{
  "n_layer": 8,
  "d_model": 640,
  "n_head": 8,
  "n_kv_head": 8,
  "head_dim": 128,
  "d_mlp": 960,
  "vocab_size": 31586,
  "activation": "geglu",
  "norm": "rmsnorm",
  "norm_place": "pre",
  "norm_eps": 1e-05,
  "positions": "rope",
  "rope_base": 648000.0,
  "rope_fraction": 0.5,
  "qk_norm": true,
  "attn_scale": 0.0931,
  "bias": "all",
  "tie_embeddings": "early",
  "parallel_block": false,
  "extras": ["local attention windows", "gated attention", "exclusive self-attention", "value embeddings", "hashed n-gram embeddings", "an embedding shortcut", "learned residual scales", "weighted sums over earlier layers", "capped logits"],
  "init": "orth",
  "init_std_qkv": 0.0184,
  "init_std_o": 0.0,
  "init_std_up": 0.0184,
  "init_std_down": 0.0,
  "optimizer": "adamw",
  "lr": 0.00109,
  "beta1": 0.9,
  "beta2": 0.98,
  "weight_decay": 0.12,
  "lr_head": 0.012,
  "warmup_steps": 415,
  "schedule": "wsd",
  "decay_fraction": 1.0,
  "decay_shape": "linear",
  "final_lr_fraction": 0.0,
  "batch_tokens": 262144,
  "seq_len": 1024,
  "doc_mask": true,
  "train_tokens": 1742000000,
  "steps": 6646,
  "dataset": "wikipedia_en"
}
Each number is 200 + 40 x the weight over its row's rms, rounded and kept within 0 to 999. Layers, rows and columns count from 0. The size before them is the row's rms in percent of the matrix's.

# v: layer 4 attention value, 1024x640, rms 0.0382, rows 701-743, columns 480-559
# o: layer 4 attention output (transposed), 1024x640, rms 0.0363, rows 701-742, columns 480-559
v701,094,252,164,133,140,155,290,207,271,189,180,195,234,284,202,208,287,209,225,232,208,221,186,197,171,228,210,205,165,184,231,217,193,224,302,173,181,134,218,186,192,228,239,187,173,200,188,197,211,224,127,251,193,255,254,162,212,180,213,203,166,195,187,178,208,183,251,185,192,260,206,271,196,246,131,211,340,207,211,251,300
o701,092,227,253,232,247,139,194,198,249,269,169,185,205,265,243,217,177,200,242,198,102,231,215,206,131,184,106,133,160,233,159,157,150,184,189,236,203,166,163,251,115,154,212,159,101,222,224,138,258,213,211,267,175,241,224,228,185,193,208,226,129,229,194,171,217,185,209,240,199,199,215,200,119,191,193,135,259,103,250,217,196
v702,090,213,241,181,197,253,248,122,181,247,182,232,137,192,189,211,189,157,192,206,195,215,221,134,177,241,223,193,213,267,171,195,217,207,200,292,179,194,167,189,193,210,266,199,208,192,187,204,226,192,226,175,202,189,257,203,166,214,233,251,188,221,164,195,260,227,184,159,205,306,116,158,215,226,235,291,237,235,263,251,218
o702,088,211,174,186,227,191,173,154,249,213,245,202,163,204,147,151,167,137,227,164,100,195,224,192,75,166,242,236,179,210,203,205,224,200,181,252,182,221,161,215,174,186,182,220,187,256,212,215,244,169,234,148,271,223,172,231,185,222,183,202,271,295,166,177,240,181,252,248,231,219,165,238,176,159,225,191,272,233,264,174,238
v703,094,155,227,184,207,165,207,145,177,236,154,145,242,131,214,153,178,167,178,184,148,235,205,228,104,260,217,196,173,221,217,229,145,263,191,260,199,153,220,210,226,163,254,172,210,153,208,275,172,206,189,164,224,212,227,146,201,299,206,221,216,285,158,224,237,250,272,261,217,173,221,259,167,219,270,239,109,212,198,222,201
o703,083,154,165,216,250,251,283,170,241,206,152,237,190,137,202,142,205,182,175,165,233,243,240,235,150,169,150,209,152,205,206,215,249,247,109,164,169,203,189,209,236,72,232,231,201,114,316,146,211,197,239,205,229,332,220,234,226,196,187,233,241,180,223,230,166,168,194,253,186,159,157,240,151,165,196,230,256,154,219,177,275
v704,099,234,223,168,240,170,224,183,300,168,196,146,183,253,246,208,104,206,190,206,284,281,206,219,249,155,274,202,172,181,218,221,183,201,247,147,196,216,170,151,212,209,127,144,170,251,200,233,173,150,176,226,162,163,221,169,196,166,249,186,165,185,205,140,248,138,159,217,188,198,236,164,198,189,258,185,224,181,237,185,134
o704,094,166,213,183,125,205,170,234,199,265,191,245,227,230,255,197,178,175,285,240,242,214,222,120,260,167,202,171,203,157,202,163,350,150,212,190,214,159,156,236,222,170,171,174,200,227,192,57,164,178,167,214,237,109,168,247,167,196,176,188,257,292,221,145,157,157,197,198,190,173,226,297,269,229,208,242,167,182,144,262,214
v705,107,161,171,197,223,138,98,185,151,222,178,210,192,178,180,164,281,202,169,230,218,208,174,233,279,210,156,303,218,169,173,211,256,232,113,211,256,121,195,169,154,222,250,62,215,235,166,286,182,256,168,160,236,205,169,271,258,198,198,186,230,200,208,177,199,176,208,211,331,148,216,213,240,153,187,152,146,171,212,184,196
o705,103,175,163,242,135,261,152,197,175,202,139,156,166,183,176,220,173,209,127,195,187,147,212,210,222,150,140,236,184,149,255,77,242,207,223,206,250,79,152,178,260,218,226,226,177,151,209,143,213,266,236,242,262,114,218,229,240,202,177,239,182,226,183,196,234,228,184,182,259,234,214,250,235,283,152,181,200,197,200,222,227
v706,099,216,340,164,229,182,256,169,189,150,183,269,163,252,215,225,200,124,173,273,165,222,186,193,195,181,181,209,178,253,232,189,153,260,191,285,205,126,197,217,248,166,203,210,221,158,195,252,194,135,224,190,261,274,239,224,196,151,212,170,256,207,268,254,241,238,236,159,239,160,186,288,227,148,188,210,240,165,201,165,252
o706,100,239,207,228,223,156,167,148,170,175,129,81,217,250,208,172,121,133,226,149,143,221,160,233,237,188,109,164,206,147,227,147,193,261,194,236,186,255,199,170,211,151,202,181,206,192,127,176,252,265,175,251,208,289,199,188,173,174,151,221,179,233,113,180,225,161,214,187,295,193,140,202,179,262,156,219,234,261,98,228,205
v707,105,163,197,210,212,159,159,214,182,162,190,233,181,177,255,214,193,225,236,169,158,224,176,182,185,218,195,186,191,246,180,248,245,215,181,193,228,244,191,244,141,194,143,214,199,207,70,200,215,254,168,170,179,142,216,254,238,194,166,220,175,186,115,224,221,154,218,214,204,204,247,223,227,196,184,301,209,193,240,215,209
o707,104,97,281,273,227,214,273,201,164,187,239,156,170,181,234,242,165,133,187,235,180,136,163,203,174,162,158,212,221,136,214,231,136,198,186,231,332,219,178,215,217,185,255,174,206,156,190,214,213,186,211,183,152,200,230,192,118,205,241,228,171,160,180,223,187,179,216,235,201,205,213,203,209,240,153,216,238,180,231,191,214
v708,099,202,145,231,206,211,253,142,267,185,173,172,178,181,243,183,214,127,237,191,171,211,143,263,161,161,214,204,186,144,201,278,148,227,250,238,169,181,207,159,233,179,252,247,182,171,240,145,153,213,243,225,143,274,285,184,226,163,255,212,279,216,194,263,162,141,219,215,286,122,179,200,196,220,246,166,166,271,234,198,211
o708,098,201,165,203,219,178,95,250,233,141,180,234,178,224,196,125,224,193,229,226,242,232,200,292,131,182,148,246,175,217,225,225,174,238,145,221,177,209,225,79,138,199,267,219,140,230,179,146,188,151,261,171,172,175,140,234,211,237,174,305,165,187,118,162,194,186,272,171,221,150,150,194,204,181,238,201,233,202,232,153,205
v709,097,127,155,188,166,301,220,260,204,266,244,230,223,207,199,244,182,127,236,145,196,234,234,151,238,246,152,282,168,216,205,232,307,238,197,275,269,246,217,254,208,208,238,260,235,203,233,196,180,185,200,258,145,263,258,240,223,188,235,204,193,176,111,192,152,227,183,135,163,105,189,149,144,298,222,152,168,190,279,176,197
o709,099,197,218,184,210,229,126,178,193,233,172,201,131,235,102,205,147,231,264,107,219,258,198,135,232,257,186,205,119,242,204,227,164,217,173,161,240,195,221,169,148,166,206,161,168,249,231,188,242,219,145,165,143,169,139,248,255,226,195,259,265,140,173,114,211,159,174,145,161,195,172,209,151,171,270,188,227,207,279,244,230
v710,100,215,218,233,272,210,238,212,167,273,204,231,276,159,145,264,249,174,227,133,187,229,239,302,252,228,165,231,221,214,177,197,248,262,160,250,244,115,186,203,165,219,259,213,186,187,190,210,315,146,172,155,218,225,176,242,118,223,162,135,231,207,257,172,216,208,228,206,151,140,225,205,150,191,136,248,184,173,194,100,238
o710,101,213,202,258,245,250,211,169,209,230,161,173,194,178,183,266,178,155,211,123,190,203,197,189,217,214,205,170,268,141,190,292,277,174,186,181,164,267,221,267,173,220,209,168,238,205,236,239,186,253,143,181,143,211,191,222,173,206,211,212,180,203,200,220,265,207,231,278,197,205,236,183,128,150,224,216,185,216,181,176,187
v711,099,149,190,177,164,247,176,216,149,192,193,135,202,168,201,229,226,192,198,204,146,189,285,257,186,259,266,239,309,189,215,142,208,185,199,259,192,231,164,175,191,248,275,184,162,249,257,200,184,255,247,160,199,153,256,166,237,211,157,198,200,199,201,244,259,214,246,187,121,196,158,200,235,243,219,220,170,204,184,203,228
o711,099,191,175,144,178,214,186,206,198,149,208,154,163,174,153,250,161,162,210,257,255,233,144,218,157,136,235,288,137,265,234,217,227,190,165,210,230,261,233,246,175,200,197,245,211,127,202,220,251,160,204,181,226,260,171,246,204,235,195,161,145,225,201,194,169,155,130,257,165,212,192,212,221,215,241,254,194,237,153,153,178
v712,097,133,191,240,172,155,274,162,190,130,180,184,229,243,214,232,209,239,221,169,241,274,151,205,186,191,194,257,193,151,191,180,219,217,140,125,254,195,193,128,165,192,157,229,197,141,182,283,200,237,167,263,245,152,174,168,211,202,266,184,173,212,197,266,208,215,212,187,187,171,219,188,280,199,225,116,178,123,136,179,244
o712,098,203,237,241,194,234,257,202,255,147,189,117,159,246,163,228,203,182,159,181,171,206,217,242,259,225,84,231,240,142,236,175,234,149,159,244,240,204,127,190,214,117,151,220,201,261,211,242,268,223,224,194,154,166,248,154,145,182,261,174,168,272,238,233,175,259,252,205,165,213,231,261,191,209,160,177,255,164,274,192,191
v713,103,136,236,181,193,144,235,235,188,229,154,216,211,181,179,204,202,193,209,220,246,151,186,185,245,195,195,177,195,164,219,203,165,216,180,216,204,204,184,205,156,220,223,182,175,158,256,179,195,132,192,153,249,207,184,191,214,212,239,196,257,169,227,146,250,220,173,175,218,218,193,243,209,183,228,148,213,163,189,200,226
o713,100,264,129,137,229,194,155,213,181,149,181,200,176,182,220,225,204,182,158,221,115,73,220,185,194,203,175,228,216,196,197,174,194,240,260,150,129,201,170,236,210,213,165,232,235,274,139,215,236,201,215,230,100,246,280,186,262,130,140,177,234,245,146,228,138,191,197,199,295,254,175,170,192,186,262,219,226,257,185,211,234
v714,100,241,148,202,154,153,155,162,191,231,176,192,208,242,198,191,271,220,219,238,165,230,229,240,244,187,208,196,162,136,224,172,187,223,178,191,188,224,230,228,158,160,214,189,184,210,181,144,196,195,216,205,152,238,216,229,147,195,172,230,208,205,178,202,229,145,303,165,212,115,241,156,149,182,136,205,199,269,152,222,196
o714,099,160,242,207,198,164,186,229,218,223,191,142,205,241,137,239,196,249,223,213,254,263,168,166,213,186,144,131,209,209,277,275,156,255,177,186,259,221,173,150,115,217,220,174,218,157,171,127,212,218,218,261,223,211,186,251,182,246,207,303,142,92,205,190,179,185,323,174,181,146,168,194,113,244,225,169,245,193,180,227,208
v715,091,221,196,172,145,205,169,273,218,259,185,228,268,267,200,226,171,164,192,189,163,142,237,216,209,171,193,241,173,197,188,213,306,173,201,160,248,249,189,278,192,198,248,133,216,260,189,217,294,152,223,264,93,223,231,236,240,110,239,242,234,158,173,209,201,163,181,142,257,181,140,196,254,133,137,188,270,213,134,242,136
o715,080,205,175,277,128,227,95,281,143,161,227,218,211,121,185,247,160,291,263,141,233,257,124,178,257,230,177,172,232,221,229,230,180,95,278,187,245,239,195,180,210,179,210,237,202,238,161,207,208,190,215,174,132,102,247,191,195,216,222,228,211,263,133,170,213,150,185,107,238,240,149,242,247,216,117,209,202,259,252,204,217
v716,100,159,248,160,166,184,262,188,272,124,175,251,169,192,233,160,200,218,196,204,224,257,171,253,189,214,175,135,204,172,205,178,153,203,168,256,185,185,243,104,187,152,182,208,234,134,247,239,133,234,226,236,239,167,240,148,216,286,152,178,210,263,187,196,108,267,121,160,216,229,157,168,185,240,259,330,284,161,178,227,155
o716,102,165,232,211,243,168,203,175,245,170,198,279,205,251,270,230,238,230,185,211,136,175,177,211,196,169,200,231,243,204,147,254,193,176,217,218,153,154,272,260,191,154,230,189,206,238,235,150,196,193,191,204,239,282,157,219,171,190,211,165,226,220,232,247,212,209,190,199,130,213,209,214,214,103,149,152,196,234,229,178,160
v717,099,173,205,204,167,168,185,175,188,174,246,116,183,211,219,203,261,203,146,197,213,298,199,190,184,220,153,240,168,214,196,175,173,141,209,164,213,242,131,80,171,215,181,137,256,197,175,155,159,169,160,217,216,171,214,248,248,182,179,121,162,214,266,160,280,141,139,262,191,187,212,268,153,186,247,178,212,244,194,190,239
o717,098,240,203,225,207,180,198,146,219,273,155,227,228,233,198,179,252,197,185,160,210,222,278,142,160,159,174,169,194,169,152,206,226,227,184,163,237,177,153,232,218,276,194,218,201,160,230,226,124,228,219,234,224,242,229,248,205,137,275,171,222,188,230,260,166,199,49,195,184,218,166,192,203,213,219,168,192,175,175,185,144
v718,099,225,252,165,225,153,221,235,199,147,229,155,133,178,227,187,177,225,174,218,182,195,207,209,199,177,205,196,138,200,285,199,244,207,245,204,188,231,196,254,208,206,242,213,198,197,194,174,151,229,219,268,260,242,248,204,229,174,181,190,300,149,126,217,225,197,272,209,210,121,167,199,233,243,162,216,200,212,201,185,146
o718,098,267,241,273,199,173,125,176,215,133,196,221,232,170,245,147,186,207,256,153,252,222,217,205,237,225,137,207,133,144,283,101,217,214,237,129,189,217,229,168,266,134,224,167,241,207,183,244,157,146,90,192,156,178,210,184,174,131,203,171,198,236,156,154,215,184,157,165,248,213,243,173,183,217,216,193,201,259,185,164,213
v719,095,142,274,148,185,231,141,222,173,216,196,239,191,215,232,157,204,242,162,183,212,197,227,199,208,160,237,233,113,213,237,155,183,231,182,161,172,240,170,221,238,192,203,267,195,185,158,224,227,235,219,201,235,174,193,197,171,189,199,156,243,204,198,185,247,201,225,178,177,246,184,187,208,172,226,276,230,252,223,252,212
o719,093,168,295,261,250,260,220,225,246,126,186,183,226,111,282,181,193,254,175,187,194,221,151,160,287,151,278,195,211,122,231,255,192,191,225,168,220,204,187,198,232,195,240,297,370,198,211,213,191,180,170,207,194,224,170,216,135,182,219,227,251,208,219,173,147,203,271,153,142,202,160,139,272,209,139,218,185,252,257,242,237
v720,104,210,154,219,228,228,227,197,236,244,229,248,174,160,232,200,188,122,193,181,156,188,239,245,164,221,111,174,234,202,203,198,203,137,279,186,226,138,214,216,263,223,135,187,224,223,194,159,168,140,281,216,198,217,227,209,265,203,202,231,200,179,156,218,219,187,219,220,192,218,224,242,232,192,175,231,133,244,213,237,171
o720,100,153,165,199,128,186,208,210,170,208,200,289,214,172,203,165,216,191,277,217,240,211,210,167,226,213,169,197,176,213,210,159,185,191,169,169,240,231,177,149,210,213,264,37,185,216,182,247,169,202,185,188,225,192,157,205,260,216,196,160,192,141,182,232,219,181,259,254,246,191,188,176,221,287,278,257,237,164,213,160,224
v721,085,237,148,138,213,189,239,215,212,184,314,169,144,147,248,184,200,178,180,158,135,167,207,221,209,158,207,295,205,184,207,257,181,158,244,223,136,224,189,239,243,194,153,193,216,279,210,191,265,191,156,197,262,224,261,159,192,134,229,150,219,171,194,199,223,203,251,268,127,212,153,188,184,254,230,168,216,165,270,169,172
o721,082,128,168,222,158,217,202,224,197,220,180,241,255,194,212,175,261,166,216,202,255,248,247,299,282,251,273,214,197,177,163,217,237,144,180,208,143,226,162,223,179,202,316,198,169,244,217,83,151,129,251,206,169,265,223,280,273,192,197,94,148,202,240,214,183,207,234,214,204,124,165,272,187,173,261,199,224,200,180,175,291
v722,103,171,158,156,217,237,234,212,173,135,225,140,228,236,176,139,195,191,156,217,218,192,259,173,264,226,194,218,189,230,193,127,241,168,185,266,252,225,198,238,166,258,235,226,211,266,173,190,200,203,231,133,212,234,98,218,248,205,171,165,251,218,191,192,171,215,230,186,294,268,179,204,163,160,189,233,213,235,205,169,222
o722,105,253,227,241,159,264,223,220,186,159,186,189,153,179,200,168,247,231,176,224,259,195,200,169,155,217,218,204,200,148,243,208,151,198,233,184,208,214,198,197,232,207,300,183,177,227,240,249,192,169,244,168,230,170,227,220,181,148,257,219,220,124,167,276,210,200,206,196,186,212,208,220,271,200,132,186,157,194,170,234,174
v723,098,173,174,235,166,248,250,238,220,178,235,149,165,219,160,153,226,233,190,288,193,213,139,201,184,182,198,164,219,250,173,228,172,186,222,225,220,116,223,260,215,152,203,155,152,230,194,178,172,155,243,159,232,238,173,240,184,282,161,130,222,176,212,168,95,212,213,174,216,279,167,204,193,178,167,216,260,191,204,245,171
o723,102,217,216,148,228,192,209,185,132,183,194,192,203,243,217,277,272,224,165,221,155,186,259,249,184,196,198,179,205,269,165,224,212,226,125,196,165,209,202,239,247,200,143,174,121,212,189,236,128,210,224,237,246,197,148,205,247,253,101,262,271,170,212,227,283,173,162,195,205,207,202,191,162,215,169,158,287,162,179,202,94
v724,107,253,164,220,171,177,204,189,239,180,171,156,204,188,220,253,189,254,215,219,255,197,158,190,189,169,170,192,238,216,157,175,278,190,172,174,184,210,213,263,215,166,144,221,289,221,195,209,171,220,158,214,166,163,168,200,195,201,196,186,162,159,171,200,216,167,288,172,241,175,279,205,264,209,156,201,182,201,205,186,179
o724,105,199,215,142,194,206,238,321,177,246,198,186,165,245,123,215,268,194,153,175,255,213,209,225,222,230,192,165,244,182,183,232,171,175,135,178,230,131,196,132,142,244,148,240,203,216,236,202,226,173,221,225,247,146,262,115,232,200,195,160,165,162,218,303,159,275,241,215,182,196,154,226,151,224,158,166,221,170,249,261,179
v725,095,255,230,189,194,226,151,162,197,126,203,209,194,234,183,203,247,207,227,220,171,182,233,163,196,146,208,193,221,205,195,194,202,176,146,193,157,228,207,191,154,138,125,210,186,163,182,118,262,192,206,161,208,150,155,265,187,194,189,206,202,202,234,109,236,155,253,187,186,189,204,214,158,213,215,162,110,292,195,182,227
o725,095,243,247,210,219,205,115,189,212,214,187,219,257,212,225,199,216,180,147,213,296,206,270,138,160,151,191,196,225,130,153,191,121,284,181,187,191,198,155,250,282,191,224,184,162,282,255,236,120,291,211,257,301,243,201,198,167,219,250,236,184,178,207,202,210,222,258,207,212,209,241,156,169,221,221,236,200,150,197,181,246
v726,098,219,185,180,225,226,148,169,211,155,213,203,95,191,155,211,226,240,177,253,188,219,193,196,190,209,156,175,193,141,180,203,145,209,197,241,230,219,181,208,130,224,129,214,233,194,243,170,174,158,169,194,145,167,265,180,244,204,192,154,272,200,222,159,164,185,210,220,124,228,242,177,217,250,259,227,164,193,201,287,184
o726,098,153,125,240,164,217,213,169,190,196,189,173,198,211,190,231,250,191,168,211,205,187,93,197,278,202,225,260,245,221,244,227,195,221,213,236,251,219,139,196,189,226,123,222,271,180,166,110,215,202,188,191,158,181,139,183,203,182,165,119,163,274,277,210,119,198,198,242,156,197,191,216,165,235,282,211,210,203,276,277,204
v727,096,178,150,178,211,215,163,243,236,193,148,205,117,101,206,259,240,222,235,183,198,168,186,153,147,181,203,127,177,209,227,231,171,212,194,162,194,209,217,165,131,223,226,241,159,229,198,261,237,255,174,217,229,186,141,222,207,189,176,192,145,258,178,223,154,182,202,167,200,267,179,119,220,200,225,184,129,199,168,193,247
o727,097,209,106,192,230,170,284,193,229,154,192,178,137,165,231,181,187,281,173,242,181,177,225,197,152,256,136,188,220,172,242,167,142,226,207,226,197,217,230,238,221,197,162,213,222,203,218,198,237,216,146,195,191,231,242,149,155,153,199,101,218,266,196,237,216,211,202,206,179,222,180,186,249,159,139,177,185,220,227,113,214
v728,094,175,198,271,233,158,214,228,194,216,222,321,197,215,258,212,191,224,196,146,191,178,194,153,177,201,193,162,268,210,250,196,195,245,201,195,201,256,162,213,140,177,205,206,222,163,275,206,234,231,209,181,164,212,204,234,237,206,219,286,229,222,126,187,144,179,126,270,147,181,203,179,204,175,186,166,131,219,209,210,181
o728,093,166,188,186,224,201,233,218,153,132,205,121,179,187,255,217,183,191,239,199,117,145,154,216,279,252,184,224,231,213,214,246,248,203,247,197,215,291,277,200,287,76,174,190,205,155,145,215,238,210,175,144,137,211,188,160,213,207,219,233,128,119,231,195,240,168,235,215,216,196,260,199,164,219,160,238,186,222,191,207,229
v729,087,213,188,245,175,145,226,278,222,158,263,196,242,164,239,216,197,208,198,171,184,146,163,199,140,171,184,91,202,237,231,174,191,244,339,154,219,194,196,194,220,160,127,208,76,145,260,201,200,221,192,259,246,259,231,170,227,159,250,180,152,196,174,221,174,178,281,278,170,201,261,199,166,225,171,215,195,225,132,232,221
o729,087,211,237,257,176,167,209,237,185,233,227,217,228,274,254,217,176,188,244,209,162,119,141,221,226,291,156,206,147,231,202,167,236,294,126,187,283,165,188,104,183,162,209,241,143,173,231,173,154,227,259,227,204,255,189,228,253,172,148,256,210,195,272,205,201,84,245,241,223,198,156,191,199,249,212,217,148,159,205,266,176
v730,104,109,213,217,165,224,184,218,227,227,90,156,222,275,159,179,268,186,224,203,192,252,267,168,202,177,147,144,153,188,213,157,208,190,255,141,345,235,250,217,185,160,166,217,137,188,187,203,233,192,176,197,224,166,190,202,253,201,241,232,220,164,192,201,256,145,202,207,188,170,270,254,135,228,200,200,207,162,249,166,279
o730,105,270,173,251,225,279,221,239,176,162,175,202,213,266,210,205,210,163,178,150,265,114,185,127,270,114,207,240,206,118,129,195,254,210,211,200,224,202,196,168,289,176,157,296,144,196,299,221,148,235,227,177,149,281,241,198,277,209,146,201,257,229,249,252,230,138,213,272,210,187,211,115,235,143,216,251,195,167,271,259,171
v731,102,242,237,216,171,175,161,189,151,217,193,230,202,255,186,201,263,198,144,201,253,144,205,182,168,187,193,254,291,222,163,203,154,176,206,187,177,90,262,118,143,212,161,212,192,195,186,227,196,140,167,222,130,196,178,207,171,188,265,233,185,233,229,191,242,184,138,194,220,153,248,268,260,203,222,159,192,93,168,183,231
o731,100,229,173,190,160,184,175,297,185,227,192,198,181,232,139,184,236,221,136,253,193,224,187,217,196,164,166,151,272,176,212,191,233,216,218,150,172,253,174,153,171,198,147,225,214,233,176,267,239,199,199,182,161,205,271,160,228,277,192,240,171,190,207,256,199,166,185,268,197,144,149,239,199,152,146,149,216,163,301,196,229
v732,098,152,152,245,146,262,179,158,188,180,192,160,176,173,183,238,181,179,220,183,221,224,216,176,153,186,253,220,156,204,175,178,180,215,149,189,244,182,242,239,191,232,171,134,202,159,159,189,110,141,166,198,193,162,170,219,170,222,197,277,220,164,194,217,164,188,217,228,177,176,221,186,180,239,280,160,151,310,189,223,141
o732,096,195,258,231,251,125,291,222,237,221,255,201,120,161,234,278,261,224,195,253,294,164,154,259,218,136,138,224,150,209,236,179,274,172,176,180,295,216,260,127,169,148,191,158,185,171,146,198,173,164,223,231,197,188,221,220,166,161,230,266,164,139,195,242,197,252,175,211,119,270,226,236,184,225,203,208,227,214,188,270,151
v733,097,199,114,259,271,196,129,163,194,202,127,245,160,218,200,226,189,213,176,123,189,224,216,182,159,279,211,203,216,176,166,211,173,200,228,143,213,218,189,199,233,180,154,224,232,198,219,162,240,162,213,264,216,169,118,217,253,193,147,191,152,194,191,218,194,258,173,191,260,186,194,188,249,231,212,217,206,179,199,126,263
o733,100,220,169,209,211,217,261,221,203,256,181,165,163,208,109,179,184,155,207,176,186,101,222,274,161,184,208,211,200,150,97,148,226,244,147,261,250,240,226,158,194,181,136,264,206,159,184,173,229,145,224,123,241,193,164,212,168,270,191,157,93,200,197,176,216,207,295,236,200,95,216,231,186,196,183,242,198,168,193,206,224
v734,096,193,211,167,224,147,130,274,195,203,172,173,167,208,246,187,151,212,228,228,130,154,185,164,132,112,200,200,115,164,217,205,160,211,136,116,253,214,227,197,244,195,194,277,217,222,198,276,216,223,256,176,148,185,207,265,177,192,241,221,199,195,236,212,224,121,191,228,169,288,274,198,184,265,221,144,111,122,161,207,183
o734,095,184,197,182,156,200,208,211,190,244,206,181,215,219,199,192,165,216,172,223,274,205,174,202,234,192,196,206,234,225,299,223,228,234,204,196,233,204,197,120,220,188,181,254,227,192,193,173,162,214,158,253,212,210,187,199,193,260,177,110,178,234,226,191,176,214,216,240,241,188,153,160,200,207,219,244,169,148,223,235,138
v735,090,262,232,189,212,193,252,172,198,162,259,120,246,267,222,288,177,193,226,218,256,162,226,145,231,198,291,210,193,166,181,183,224,119,133,219,133,229,247,148,180,217,186,200,201,255,268,180,257,228,194,213,211,224,232,256,258,119,271,183,186,183,250,197,249,126,139,200,170,133,241,254,247,264,119,163,153,163,223,208,213
o735,093,253,244,128,187,168,175,187,191,266,159,205,216,302,136,282,219,187,211,191,264,229,279,148,165,275,127,157,184,163,169,179,210,140,264,281,203,202,164,232,214,229,180,177,146,267,169,193,242,196,205,191,174,162,213,272,215,139,187,202,161,201,163,184,175,235,168,218,192,222,234,180,206,223,296,196,137,255,131,250,151
v736,096,226,195,161,164,185,167,179,186,238,187,190,225,218,178,206,134,225,194,198,162,256,268,39,174,169,219,141,177,206,229,216,123,203,182,172,306,202,231,161,158,216,200,251,216,159,194,183,190,171,206,226,180,218,211,154,198,123,262,218,167,228,192,194,255,195,234,164,191,299,261,228,158,223,195,265,237,256,198,232,138
o736,096,214,140,237,292,164,232,243,260,190,195,257,200,241,275,223,188,158,211,174,132,138,178,150,196,208,136,237,216,258,196,123,181,233,139,168,208,179,206,211,85,200,192,192,173,304,214,226,241,216,221,266,166,262,238,117,110,204,205,228,180,273,194,260,177,273,269,229,204,195,205,158,197,218,194,260,156,144,242,207,234
v737,090,202,165,206,212,207,128,167,186,141,230,235,203,178,166,196,174,234,165,229,171,256,184,139,208,149,237,211,231,224,166,209,132,201,232,127,197,167,215,254,193,248,236,248,143,175,74,179,137,187,119,150,196,204,214,200,232,279,191,183,241,216,202,215,201,153,186,228,155,194,169,152,191,226,210,214,226,197,248,157,265
o737,089,188,244,219,181,152,181,201,160,183,194,245,210,189,239,226,223,217,191,268,164,242,256,253,168,135,181,216,171,178,232,129,146,106,221,156,202,196,210,156,232,169,227,170,187,188,250,179,102,61,220,159,115,192,244,190,233,194,204,198,252,220,217,222,235,183,174,175,165,152,197,232,240,183,118,249,246,156,261,170,190
v738,097,201,213,270,225,235,207,182,114,219,308,168,168,177,232,243,230,173,191,188,141,246,274,172,140,205,190,174,180,194,159,195,196,239,194,246,256,216,216,179,84,140,126,182,204,260,167,176,184,207,178,186,206,189,184,148,129,146,239,208,199,206,314,162,272,166,185,117,210,114,237,88,188,233,304,256,221,188,226,142,246
o738,094,220,195,214,196,201,238,199,172,253,143,250,215,255,229,236,253,155,228,233,150,200,175,240,213,180,223,240,154,236,151,209,280,207,193,142,175,205,225,207,134,259,140,193,332,218,188,180,191,180,222,226,205,207,206,220,205,235,173,225,274,287,274,172,204,200,196,195,178,131,242,228,178,244,180,257,200,228,200,204,234
v739,092,248,217,189,234,199,195,191,167,207,234,234,220,263,194,177,182,208,203,209,195,168,236,241,185,215,188,159,171,148,202,162,194,168,218,164,215,226,149,211,202,224,224,159,263,243,212,236,197,224,245,242,176,300,156,169,219,172,176,193,273,221,156,230,119,264,197,252,224,223,197,188,248,164,240,191,169,192,202,195,265
o739,093,256,95,219,175,186,174,196,217,131,219,197,296,198,250,163,223,212,234,232,194,163,246,265,136,245,198,265,202,221,187,174,203,183,250,151,182,212,215,229,213,198,154,208,205,231,169,235,204,189,184,207,232,117,243,113,144,192,161,175,183,230,110,146,192,233,181,111,216,202,299,184,226,251,150,228,226,219,179,148,214
v740,102,227,191,281,243,214,253,180,192,159,231,203,220,186,237,235,223,251,245,195,154,182,125,267,169,128,203,159,252,170,180,237,163,196,234,215,177,183,139,193,205,188,193,229,182,230,242,185,241,202,149,192,191,184,143,211,209,188,136,236,226,184,219,186,169,218,197,305,198,253,209,147,194,145,211,158,239,142,138,210,199
o740,102,220,195,253,273,258,210,199,200,239,201,164,236,190,237,193,263,228,238,185,226,194,211,333,215,236,151,190,163,263,160,243,216,236,247,194,211,236,184,167,206,114,217,209,187,252,230,180,133,181,185,155,238,123,150,151,220,190,194,218,143,203,210,204,215,195,250,236,219,202,198,216,223,157,230,215,208,217,157,235,194
v741,104,244,151,230,163,212,185,200,202,237,183,252,246,161,162,212,205,186,205,179,233,175,223,198,234,220,201,146,101,233,141,212,172,230,92,200,193,175,161,266,197,232,246,242,279,218,155,259,247,217,235,221,124,216,175,255,176,259,166,189,231,208,203,241,217,243,189,223,171,193,194,210,131,191,209,180,173,208,163,227,178
o741,101,149,203,245,245,159,234,210,212,193,185,209,217,173,185,253,153,164,240,216,162,166,221,187,162,257,135,154,166,148,205,200,236,202,141,202,191,215,183,203,124,228,227,199,228,212,212,193,235,226,186,236,122,178,144,201,133,156,243,250,198,164,175,139,171,244,256,190,155,269,170,181,258,210,149,150,206,233,178,217,202
v742,104,170,260,184,288,247,158,191,260,175,197,264,207,225,204,209,183,159,237,174,151,246,195,163,177,208,177,186,184,205,150,200,162,132,249,181,237,190,186,222,203,240,157,228,214,192,172,253,204,130,135,206,198,177,215,178,156,213,246,185,249,206,223,142,278,180,207,222,250,180,216,183,197,175,210,157,232,187,196,179,137
o742,101,209,223,230,198,195,148,157,223,275,194,206,221,206,200,239,234,170,204,193,177,219,105,181,262,162,215,145,186,206,110,206,251,156,224,157,230,203,84,314,175,201,211,228,208,260,235,210,147,193,193,146,229,225,182,176,117,165,227,162,199,299,167,229,170,172,272,207,175,178,231,202,205,184,200,185,248,183,198,210,211
v743,103,150,194,213,275,178,286,211,197,281,176,250,217,275,143,202,169,199,254,140,153,196,197,171,227,230,197,193,280,218,186,252,240,163,219,224,182,176,161,226,206,191,249,269,161,261,212,257,159,169,152,165,177,185,186,232,179,203,209,203,190,201,245,203,217,184,148,156,196,228,222,179,156,218,194,130,269,251,241,235,138